config.yaml
positions: "learned"
final_lr_fraction: 0.1
doc_mask: false
Each number is 128 + 24 x the weight over its row's rms, rounded and kept within 0 to 255. Layers, rows and columns count from 0. The size above them is the row's rms in percent of the matrix's.

# layer 3 attention query, 256x256, rms 0.462, rows 240-255, columns 0-127
size [ 98 107 102  99 105 103 108 104 108 113  99 112 112 102 102 109]
[[150 144 127 116 118  92 148 129 118  85 121 136 133 108 112 113 139  85 124 125 142 107 138 112 148 140 114 168 132 112 158  76 122 131 103 157 164  92 119 158 176  86  86 137 144 179  77 133 105 103 111 159 148 132 112 150 124 117 140 142 114 119 156 157  91 156 128 206 134 150 138 136 102 132 121  53 179 106 140  89 154 132 126 189 132 152 150 138 159 137 122 115 149 139 114 111 109 107 128 116 156 113 119 111 129 134 144  93 133 144 100 163 105 102 113 111 145  89 119 121 126  88 123 125 148 141  93 100]
 [ 86 123 125 145 128 132 119 174 120 119 124 127 144 134 145 166 140 171 171 123 144 126 139 140 142 155 119 114 133 121 147 103 154 117 141 160 120 104 112 144  89 140 139 137 124  92 113 133 139 113 118 112 117 172 167  99 112 161 156 139 107  83 108 125 168 138 132 115 154 100 186 136 163 161 148 155 143 152 135 173 184 154 163 114 124 161 138  99 132 136 114 145 117 134  79  47 167  62 143 120 108 141 102 117 113 152 140 142  79  79 151 119  69 105 125  96  95 129 156 129 117 137 100 136 120 100 125  85]
 [118 125 107 141 111 120 120 136 156 113 136 120  99 157 113 110  96  99 143 100  94 116 100 148 116 120 134 136 134 153 171 129  70 180 119 130 117 111 145 145 102 115 165 125 138 148 148 116 172 161 108 126 150 150 122 157 133 151  75 130 103 141 168  90 152 107 134 116 171 103 114 142  86  92 124 128  96 130  63  97 149 136  85 127  95 129 120 112 122 138 110 162 110 146  99 127 149 143 108 171  92 112 143 105 125 128 146 128  72  92 157 127 149 142 127 110 136 134 102 126 121 154 115 159  92 146 124 101]
 [137 127 133 145 157 124 131  98 118 110 129 126 148 114 120  75 126  97  70 130 122 147 128 132 116 100 137 128 108 160 131 149 116 150 123 157 105 134 105 127  88 120 107 154 130 119 127 140 131 142  89 150 149 117  79 110 124 111 104 105 137 128 195 143  98 105  68 158 151 149 118 151 193 163 113 129  95 101 107  80 129 137  91 130 106  98 138  80 118 176 141 136 140 129 109 111 137 110 118 158 126 144 185 148 123 177 108 201 131 142  97 122 141 139 126  87 145 107 146 112 117 136 117  98 158 122  95 100]
 [133 144 104  93 161  90 128 134 157 153 141 102  94 110 146 138 142 173  95 164 168 135 145 157 149 108 119 129 131 152 121 123 111 163 143 103 170  99 114 168  85 121 141 145 104 158 145 131 131 139 106 113 153 122 162 102 120 140 116  58 105 111  95 181  89 119 114  80 160 109 127 137  91 147 102 115 136 109 141 130 139 105 104 123 130 110  85  76  70 118 101 151 165 144 119 144 107 142 138 168 101 114 106 133 146 141 160 127 114 125 137 126 141 131  94 141  71 139 120 176 120 153  90 127 147 107 135 143]
 [128 118 127 138 151 142 145 144 148 133  83 134  96 133 119 117 101 124 113 141 123 142 151 141  98 121 116 124 143 123  95 170  93 134 138 167 136  89  85 109 114 112 103 170 155 106 135  96  95  80 172 116  87 134  89 158 100 150  81 149 139  91 143 139  99 124 139 159 163 155 138 120 125 132 124 109 127  98 103 163 123 122 156 130 174 118 138  92  54 148 116 107 150 133 130 113 124 122 109  54 127 110 155 161 154 122 122 107 119  82 130 123  95 160 139 148 152 115 123 115 141 111 133 131 127 147 110 152]
 [ 78 122  94 126 121 122 130 107 163 141 143 141 149 103 134  99  82 123 137 144 115 147 100 156  97 126 128 105 106 147 122 115 126 109 122 136 118 168 135 156 141 105 134 117 147 100 123 150  99 136 131 137 134 171 137 172 128 103 102 157 141 131 115 140 126 165 145 105 131 121 123 104 125 141 108 119 148 124 137 141 178 119 100 126 135 158 164 143 145 120 165 127 177 166 119 127 119 169  81 125  96 120 116 145 135 118 116 144 113 162 138 164 133 104  80 153 158 125 128 126 141 159 115 136 104 129  79 106]
 [137 137 133 133 108 162 111 141 118  99 147 157 128  89 112 109 116  73 102 120  74 147 112 161 152 141  91 116 126 133 170 114 111 105  83 150 125 139 147  67 125 116 144 119 155  96 139 111 148 136 151 120 115 147 116 156 116 117 129 137 106 171 166 135 177 162 172 108 136 135 124 134  77 137 124 142 146 113 117 108 118 121 134 113 105 135 150  65 133 132  73 125 180 171 153  75 138 118 135 107 138 155 135  73 123 138  90 150 133  69  98 144 126  98 157  91 121 119 150 123 109  95 102 168 140  77 144 131]
 [ 93 165 144  68 110 113 139  82 142 164  95 118 113  97 159 122 139 118  57  89 169 166 154 159 151  92 144 149 129 128 151 104 103 158 148  78 160 170 130 122 132 104 145 146 146 112 106 104 176  93 118 118 103  81 138 137 112 111 144 132 106 113  84 132 134 138  91  89 126 141 130 150 150 130 177  79 126 138 106 129 133 119 134 121 109 116 122 109 123 121 133  84 111 122 180 122 132 114 121 151 153 141 164 101 166 103 145  91 108 163  92 148 118 133 109 146 116 174 111 145 116 120 162 142 135 122 134 132]
 [ 79 183 152 148 136 115 126 117 141 135 144 171 127 100 142 166 111 139 177 130 156 105 139 150 126 161 137 110 113 101 173 112 143 127 159 127 148 116 104 121 132 109 133 125 112  84  99 110  94  95  82 113 120 132 134 108  88  99 115 116 135 135 117 162 122 126 135 169 114 145 131 152 159 100 100  93 108 145 136  95 151 144 140 166 123  98 153 137  98 171 134  70 183 151 108 127 147 148 139 135 141 141 154  98 102 165 127 152 176 131  71 120  95  85 123 147 135  83 123 138 117 144 155 116 159 153 209 120]
 [168  80 105 147 142 169 158 124 120 122 137  90 117 105 116 174  91 114 125 150 128  99  97 122 108 121 111 150 124 106 161 149 147  90 128 103 105  93 162 121 131 159 130 156  97  85 112 169  97 148 121 118 111 140  92 140 147 166 129 135 133 163 122 132 126 122 122 138 107 109 123 133 111 106 104 137 154 116 123 152 146 105 138 152 136 122 132 102 151 103 153 104 103 132 150 118 106  75 111 123 134 173  82 116 122 104 111 111 108 142 137 145 145 150 106 158 106 132 181 145 151  68 147 133 135 136 141 124]
 [113 138  99 119 122 155  84 117 118  91 116 121 111 161 154 148 140 151 119 119 150 151 147 117 137  99 169  71 117 113 137 124 125 120 157 110 137  85  99 102  75 148 172 137 132 118 126 145 133 102 111  94 124 127  85  87 109  81 171 102 146 165  69 108 176 117 152 162 147 125 130 108 136 107 130 178 108 142 146 144 103 143 137 160 109 121 106 117 130 135 118 148 135  97 151 157 157 110 128 104 123 176 134 127 144 117 124 101 141 103  99 115 122  77 148  96 126 139 118 161 100 154 121 128 128 132 139 108]
 [ 90 123 166 141 157 103 184 139  84 140 126 169 157  96 138 120 102 149 135  87 124 107  78 105 117 133 144 181 138 141 159 133 128 155 123 137 161 144 126 126 132 124  92  98 143  84 138 109 138 123 184 183 135 118 154 137 156 109 105 113 190 140 141 100 108 126 106 136 129 101 126 119 130 128  87 104 109 122 143  96 116 120 112 161 128  97 102 135 122 108 111 141 131 117 128 102 109 127 112  98 149 100 100 131 123 132 128 111 126 139  80 113 131 152 155 109 141 105 112 104 166 116 138 105 113 123  91 102]
 [128 127 110 109 151 117 113  83 106 114 138 102 161 149 119 193 122 104 129 143 133 154 179 178 138 150  91 116 146 112 187 106 163 119 120 151 116 118 178  95 128 116  98 118 151 160 119 140 103 147 130 114 137 181 101 132 125 138 146  60 139 152  76 143 101 109 150 118 113 127 133 117 131 111  88 132 122 122 138 149 113 133 119 129 115 108 133  92 121 102 148 132 131 118 122 145 113 127 110 111 138 139 124 142 137 149  89 119 166 111 150  92 141 165 140 144 121 137 149  97 113 144 110 163 101 119 124 151]
 [132 164 110 132 148  94 123 151 119 129 129 120 134 146 104 141 136  96 135 141 125 138 182 114 171 121 140 100 136 111 127 134 111 145 134 121 124  83 168 129 113 155 149 116 118 127 140 123 156 121 105 114 145 151 134 151 108 169 162 157 133 141 233 127  96 115 139 141 143 164 145 141 111 186 143  89 119 125  94 106 123 134 152 142 143 123 184 121 128 152  97  94 143 119 106 121 120 128 158 133 149 121 128 114  90 101 111 162 108 130  93 126  94 102 144 132 123  83 135 123 115 125 129 130 134 117 131 151]
 [125 136 108 106 151 182  98 105 103  92  92 139 128 141 141 131 136  70 109  92 137 121 106 134 133 149  92 117 153 114 140 128 179  96  97 164 137 123 149 126 112 170 122 121 146 136  92 109 120 158 122 147 131 110  75 125 129 164 114 167 118 150 165 119 102 159 137 116 110 154 139 215 124  92  97 148 145 111 119 109 131 105  77 125 128 154 117 110 119 145 131 118 116 113 161 119 111 134 135 160 159 129 161 186 131 111 177 111 151  93 152 163 123 127 130 139 132  94 146  87 108 107 140 155 133 141 141 151]]